Weights of a small GPT-style language model, trained from scratch on English Wikipedia: width 128, tied embeddings.
Each number is 128 + 24 x the weight over its row's rms, rounded and kept within 0 to 255. Layers, rows and columns count from 0. The size above them is the row's rms in percent of the matrix's.

# layer 9 MLP down (transposed), 512x128, rms 0.0725, rows 457-469, columns 0-127
size [ 97 100 127 110 100 118 101 106  86 100 102 104  94]
[[146  76 132  85 153 165 127 136 101 112 114 193 138 112  92 151 109 133 160 140 146 149 120 106 131  76 114 157 108 111 104 117  84 122 108 158  82 145 159 127  93  89 158 130 161 134 161 162 111 109 130 144 143 111 144 151 161 121 119 174 165 103 137 113 114 169 116 125 107 128 128 103 161 131 118 147 145  98 120 133 115 128 126 106 153 169 133 130  98 181 113 115 135 137 106 130 126 143 125 122 163 125 140 142 133  82 131 121  90 165 159 122 160 113 116 140  93 129 162 157 151 140 102 109 134  91 115 118]
 [119 104 137 146  78 154 101 107  86 100 120 151 148 158 106 113 143 144 116 141 124  88 159 160  92 149 212 143 131 156 134 103 153 100 119 106  98 132 123 120 120 140 106 153  97 122 129 148  78 114 112  96  90 172 114 110 149 105  64 103 125  97 147  85 112 148 137 164 125 102 136 145 123 137 149 147 127 116 128  69 135 158 116 127 127 137 160 136 140  89 143 137 110 143 122 149 129 159 141 137 154 156 124 167 102 162 163 121 150 161 129 127 136 125 151 160 128 131 143 125 106 145 113 141 128 104 109 134]
 [142 117 113 130 168  98 150 160 132 114 132 144 135 120 112 162  87 135 114 105 129 147 122 131 111 139 134 104 106 112 143 130 114 167 114 127 167 131  97 140  98 113 138 118 174 121 163 115  71 134 143 148 143 143  85 129 120 119 142 109 162 131 153 141 136 177 150 127 134 122 146 155 120 140 161 140 128 154 108 124 133 134 107  96 124 157 114 160 129 109 154  81 104 119 107 115  95  94 114 114 148 195 112 178 145 116  95 103 128 177  83 104 161 125  90 124 141 159 129  81 145 123 124 114 125 159  62 126]
 [124 118 123 126 123 124 120 138 154 106 108 113  92 136  96 121 127 150  97 142 111 144 124 153 163 131 122 181  61 130 126 109  81 129 126 154 105 163  98 132 127 110 157 123 141 127 155 130 109 142 118 160 137 157 170 140 126 149 132 116  84 114 155 150 106 144  86 139 134 108 111 137 132 155 148  80  98 173 154 119 141 128 144 137  93  89  93 178 122 149  74  92 128 161 129 133 154 138  87 106 104 155 140 148 157  73 122 126 132 153 131 107 119 107  98 125 117 169 178 147 146 117 137 157 142 109 115 131]
 [136 109 139 166 110 131 127 108 125 134 109 131 107 143  83 150  88 142  99 174 133 145 116 133 144 120 115  65 157 132 163 100 113 148 154 130 128 131 108 145 185 121 129 153 134 139 126 149  81 130 158 132 118 179 138 143 138 164 131 109  58 108  98 140 132 158 142 121 154 111 134 102 137  92 121 119 135 133 158 100 120 100 142 152 166 136 127 126 129 154 131 117 114 144 105 130  88 115 126  91 123 109 108 172 130 124 144 131  66  95 166 138 136 126 124 105 151 118 166 188 119  81 111 144 140 119 136  97]
 [140 171 143 156 131 151 138 157 123 170 123  76 116 193  99  83 141 187 166 146  97 179 156 117 176 106 118 145 153 103 142 129 124 129 161 147 152 118 115 131 134 134 121 133 142 133 127 121 131 112 113 108  69 104  99 141 119 112 139 138 106 105 113 101 133 133 134 116 148 108 123  97 128 112 126 141 102 145 154 127 137 150 105 133 145  89 117 149 103 162 147 163 147 126 152  90 115 155  98 149 109 116 189 168 107 122  92 157  99 136  96 105 135 117 132 135 105 136  82 129 101 103 127 106 135 113 121 112]
 [ 92 118 141 160 126 126 155 133 117 116 141 133 134 141 158 132  97 142 132 130 110 116 155 164 161 103 162 124 133 113 137 136 127  96 101 143 137  89 105  98 156 124 150 137 155 104 112 131 173 159 135 113 177 139 132 119  96 128 149 121 116  97 106 143 149  81 132  95 124 103 168 139 169 160 155 122  98 105  98 118 133 215 127 108  88 113  97  99 136 130 149 147 145 115  88  94 110 147 155 114 132 147 155 101 121 162 123 130 127 129 100 112 134 124 177 125  96 163 127  87 134 115  77 130  98 142 153 122]
 [141 183 168 105 137 128 150 111 147 116  80 104  89 118 134 131 122 127  97 126 150 130 121 148  95 112 119 171 125 112 133  99 132 149 126 120 128 145 132 158 113 196 107 128 109 126 123 105 128  79 151 113  98 145 141  96 173 150 145 116 127 147 147 140 107 110 136 147 151 107 109  74 138 163 178 136 119 114 124 155 117 148 175 103 112  91 102 104 145 135 139 125 116 138 127 117 154 107 134 107 153 104 144  87 161 161 112 108 111 127 123 100 120 142 148 184 123 138 141 137 191 130 122 135  79 103 131 165]
 [143 118 153  92 139 148 112 138 162 134 135 127 123 115 112  86  93 152 153 114  75 192 150 143 154 110  86 105 161 107 133 147 144  95 129 111 108  93 116 107 153 115 109 125 119 147 117 124  98 153 135 123 140 123 109 155 137  96  97 153 136 118  95 108 138 169 157 162 128 111 132 121 150 101 142 138 101 134 160  97 139 143 111 130  82 118  89 124 116 116 127  92 119 141 171 130 121 141 123  91 147 148 122 159 150  86 105 146 109 105 149 131 166 112 113 205 113 100  96 124 129 138 152 158 124 159 127 174]
 [134  63 146 110 124 118 163 143 119 125 132  95 121 120 161 119 159  86 142  96 107 125 159 123 136 148 113 145 123 166  96 113 109 109 145  85 132 168 168 127 141 130 150  79 130  97 166  77 128 101 106 156  81 150 156 116 151 130 142 149 174 112 152 124 128 134 151 118 141 127  97 108 139 141 125 109 107 146 158 100 142 125 121  98 127 132 107 126 142 116 155 154 146 113 172 173 119 108 127 134 145 144  97 125  71 122 149 112 138 133 101 120 150 118 100 114 112 108 140 105 156  93  63 115 166 138 149 148]
 [133 133 104 130 116 150 109 124 125 136 103 142 119 105 153 112 101 105 130 134 172 108  86 101 118 177 133 171 128 114 148 126 130 141 149 155 100 111 154  60 138 123 164 144 138  86 146 106 157 114 146 113  71 149 160 112 141 150  57 104 154 141 123 101 101 123 121 190 147  93 144 120 137 142 103 120 119 141 153 121 110  94 164 131 103 124 136 137 168 126 122 114 175  84 154 158 133 156 159 154 120 121 133  92 131 120 118 144 104 135 125 141 118 100 122  96 142 138  97 130 151 109 102 121 162 110 138  94]
 [173 137 128 104 115 147 150 153 138 156  90  97  83 104 108 137 133 134 124 119 119 122 142 130 116 105 117 134 137 126 134 146 144 115 128 135 111 194  75 128 149 112 142 118 137 120 122 169 188 169  92 154  94 117 104 149 109 109 150 132 151 113 115 107 101 114 129 145 105 125 134 160 116 157  80 185 151 103 113 104 106 125 134  99  76 142 151 116 194  84  99 127 127 111 128 131 129 141 137 163 108 161 140  89 120 120 113 141 152 128 112 121 120 157 146 113 123 141 164 148 141  71 159 141 107 107 134 140]
 [122 167 107 135 144 149 151 100 145  86 166 129 118 101 165 138 152 119 168 122 134 119  86 154  75 144 101 118 128 151 149 127 139 130 128  96 111 126 123  99 133  70 149  82 145 195 131 121 126 120 145 133 130 129 133 141 154  77 173 146 127  94 114 163 145 161 150  99 127 152 111 121 139  97 102 108 123 124 103  63 123 133  96 115 130 136 116 144 128 130 128 114 130 118  96 129 113 164 134  75  76 181 147 139 132 134 111 147  79 140 131 110 135 167 121 120 130 147 123 142 151 151 139 129 137 112 101 142]]
# layer 9 MLP up, 512x128, rms 0.0728, rows 458-469, columns 0-127
size [105 110 101  95 108  97 103  98 102  99 100  99]
[[ 92 171 139 125 103 119  95 136 132 150  81 119 121 104 172 143 112 147 162 110 129 167 111 129 105 122 142 116 170 132 115 120 174 140 107 169 106 107 110  94 131 160 113 102 125 148 131 123 144 154 141 188 130 144 159 160 108 129 106 117 149 152 110 125  99 129 159 129 154 163 111 161 127 103 100 169 153 180 132 132 150 123 154 130 131 119 117 110 143 105 180 133 124 117 103 128 131  93 118 131 106 113  93 154  87  88 124 126 136 122 130 142 144 151 105 156  94 109  75 126 100 120 179 120 134 129 136  77]
 [119 129 136 133 148 126  72 115 142 119 161 142 123 109  82 158 132 102 129 120 162 148 141 155 121 123 158  98 129 143 148 112 163 118 140 129 124 140 133 145 176 136 184 108 137 110 142 153 114 149 138 105 128 138 125 126 110 142 126 146 103 100 102 101 118 137 104 146 131 140 127 139  69 128  74 130 119 126 184 120 148 135 109  90 103 132 137 191  92 134 105 156 103 130 157  61 102 137 140 146 142 109 123 153 122 160  92 134 156 157 105  73 121 160 131 179 119  98 114 132 117 117 162 136 124 101 146  99]
 [124 153 105 125 136 127 148 123 132 112  96 187 117 112 122 106 142 116 124 127  95 136 126 127 137 143  98 106 117 153 134 121 120 175 134  89  66 101 141  91 129 161 134 138 156 121 116 136 122 177 162  97 127 116 155 122 105 159 128 105 144 122 157 147 138 177 172 149 133 156 122 173 135  91 120 132  93 108 141 136 116 126 112  94 148 121  66 110 148 131  85 103 129 164 102 109 118 132 185  88 152 165 140 142 130 158 130 118 126 132 125 136 138 130  96 100 147  76 132 137  98 127 122  69 117 129 159 134]
 [101 147 119 103 126 152 126 150 105  87 144 145 148 155 145 127 129 143 179 135 103  99 142  93 164 139 140 148 112 170  78 105 134 122 159 121 140 140 110 130 131 136 125 103 163  90  86 134 118 129 133 117 130 130 102 100 146 128 131 162 160 145 163  98  95 111 116 133 151 157 135 126  79 123 104 123  94 114 119 166 123 131 106 149 139  93 173 151 129 192 108 168 116 114 128 125 100 141 152 157  94 111 150 138 114 170 135 145 146 169 125 119 140 150 109 142  76 150  81  94 141 140 131 123  92 115 146 167]
 [ 89 126 113 131 107 107  95 158 172 126 138 169  97  91 122 117 111 101  87 119 115  98 118 158 145 163 127  94 175 163 127 130 142 134  86 160 120 109 118 100 127 155 139 130 165 136 106 134 127 143 138 134 129 163 108 162 108 158  99 144  81 115 141 143 179 154 143 151 146 141 113 163 134 122 110 167 106 126  72 140 165  93 138 132 112 103 138 171 121 125 114 140 153  95 129  88 124 122 154 128  94 135 141 152 127 134 112 124 115  70 127 132 129 113  99 128 103 148  76 116 133 130 111 111  90 158 108 157]
 [127 124 121 119 112 140 149 120 140 103 124 151 128 106 125 129  98  84 121  98 153 146 143 106  66 118 148 125 132 124  95 154 132 179 143 100 101 135  98 154 130 105  95 118  83 161 104 121 107 127 136 139 127 183 160 148 113 140  92 156 112 107 146 121 120 157 120 149 177 152 107 143 103 156 113 145 122 137 117 140 169  86 128 136 160 115 109 152 152 167 118 126 135 101 122  96  98 105 157 101 144 123 115 124 154 170  91 128 156 140 146 165 105 109 121  91 167  94 104 141 115 166  97  92 175 131 124 102]
 [ 92 104 133 150 103 137 109 185  82 121 121 136 130 161 137 119 101 117  94 144 171  86 151 130 125 108 153 115 127 103 102 126 109 132 130 134 152 133  91 120 131 162 159 126 122 142 150 143 162 110 126 153 131 151 137 119 137 133 142 114  85 134 140 168 104 103 141 132 173 155 148 108 119 111 147  89 141 150 180 101 102 107  96 166 135 152 109 110 155  96 130  91  99 133 180 138  90  90 143 105 122 102 126 113 100 166  75 163 135  69 148 148 149 137  94 131 145 128 141 139 121 137 124 139 155 105 125 131]
 [ 99 154 145 130 134  97 147 145 139 133 106 138 117 156 159 153 140  98 105 128 161 125  98 148 146 151 113 100 136 150 127 111  79 149 126 105 163 115 132 179  88 129 129 140  93 112 153 139  99 126 104 149 111  88  90 136 133 115 170 110 134 146 171 139 124 191 138 142 137 142 209  99 105 148 115 124 108 119 126 143 112 167 147 123 121 122 108 117 140 128 120 144 120 161 145 150 105 110 101 144 161  96  72 141 120  70 145 123 129 143 131 139 146 150 113 100 149 107 120 170 112 143 114 135 133  72 106 131]
 [133 158 136 108 149 123 133 121 120 133 141 134 115 154 112 144 108 113 124 165 100 130 124 154 112 149 102 166 137 102 115 191 152 109 106 170 147  87 126 104 141  88 111 143 126 145 100 141 119 106  81 124 123 168  91 149  91 166 132 168 107 140 138 167  97 133  97 118 129 140 164 157 105 105  86 117 116 114 125 118 107 146 116 135 156 126 128 101 117 155 112 114  81 183 127  84 152 121  77 117 136 119 106 130 151 116  90 107 143 116 113 139 110 155 179 117 125 128 136 163 154 144 122 155 111 134  99 182]
 [140 158  88 127 125 173 149 117 125  69 119 156  89 143 138  73 136 113 126 118 120 118  75 104 139 144 157 146 127  98 121 117 149  92 141 103 122 126 151 129 121 116 124 162 147 160 137 105  87 149 139 121 188 130 121 155  79 126 118  90 146 102 113 137 184 158  95 118 151 134 134  90 151 141 103 148 117 171 131 170 143 137 147 160 133 123 144 147 164 165 115 147 116 133 125 102 109 105 147  94 105 103 151 115 152 117 127 127 106 117 164 106 145 141 133  98 153 101 153 127  90 102 152 137 125  94 143 118]
 [121 109 156 161 121 112 103 143 116 192 128 120 127 169 161 138 158 128 124 140 114 152 121 150 108 115 123 112 126 104 127 117 163  77 163 129 168 121 128 109 146 135 114 141  90 128 119 153  58 143 174 165 162 129 109 158 132  95 110 113 144 130 154  94  85  79 126 123 158 104 123 118  94 106 151  96 120 143 109  94 157 133 109 180 117 141 155 103 151 127 125 144  95 113 117 119 125 120 108 125 125  94 145 164 112 127 146 138 145 118  93 148 131 105 127 132 114 136  83 133 118 200 117 110 129 138 162 125]
 [ 92 129 133 109 152 121 125 162 138  75 112 140 150 130 144 122 115 155 138 166 122 109 128 165 149 144  85 121 143 116 107 111 108 113 118 117 141  81 165 162 179 120 145  85 145 122 185 116 147 119 136 178 138 158 114 117 129 152 140 161 105  99 119 110 143 125 125 110 165 109 149  64 126 128 119 135 107 136 142 123 105 132 114 127 157 152 134 171 112 138  76 149 126 108 113 144  90 140 112 162 140  89 162 136 123 115 107 149 103 130 154 165 141 147 125 106 106 109 165 114 151  70 112 102  97 113 140 151]]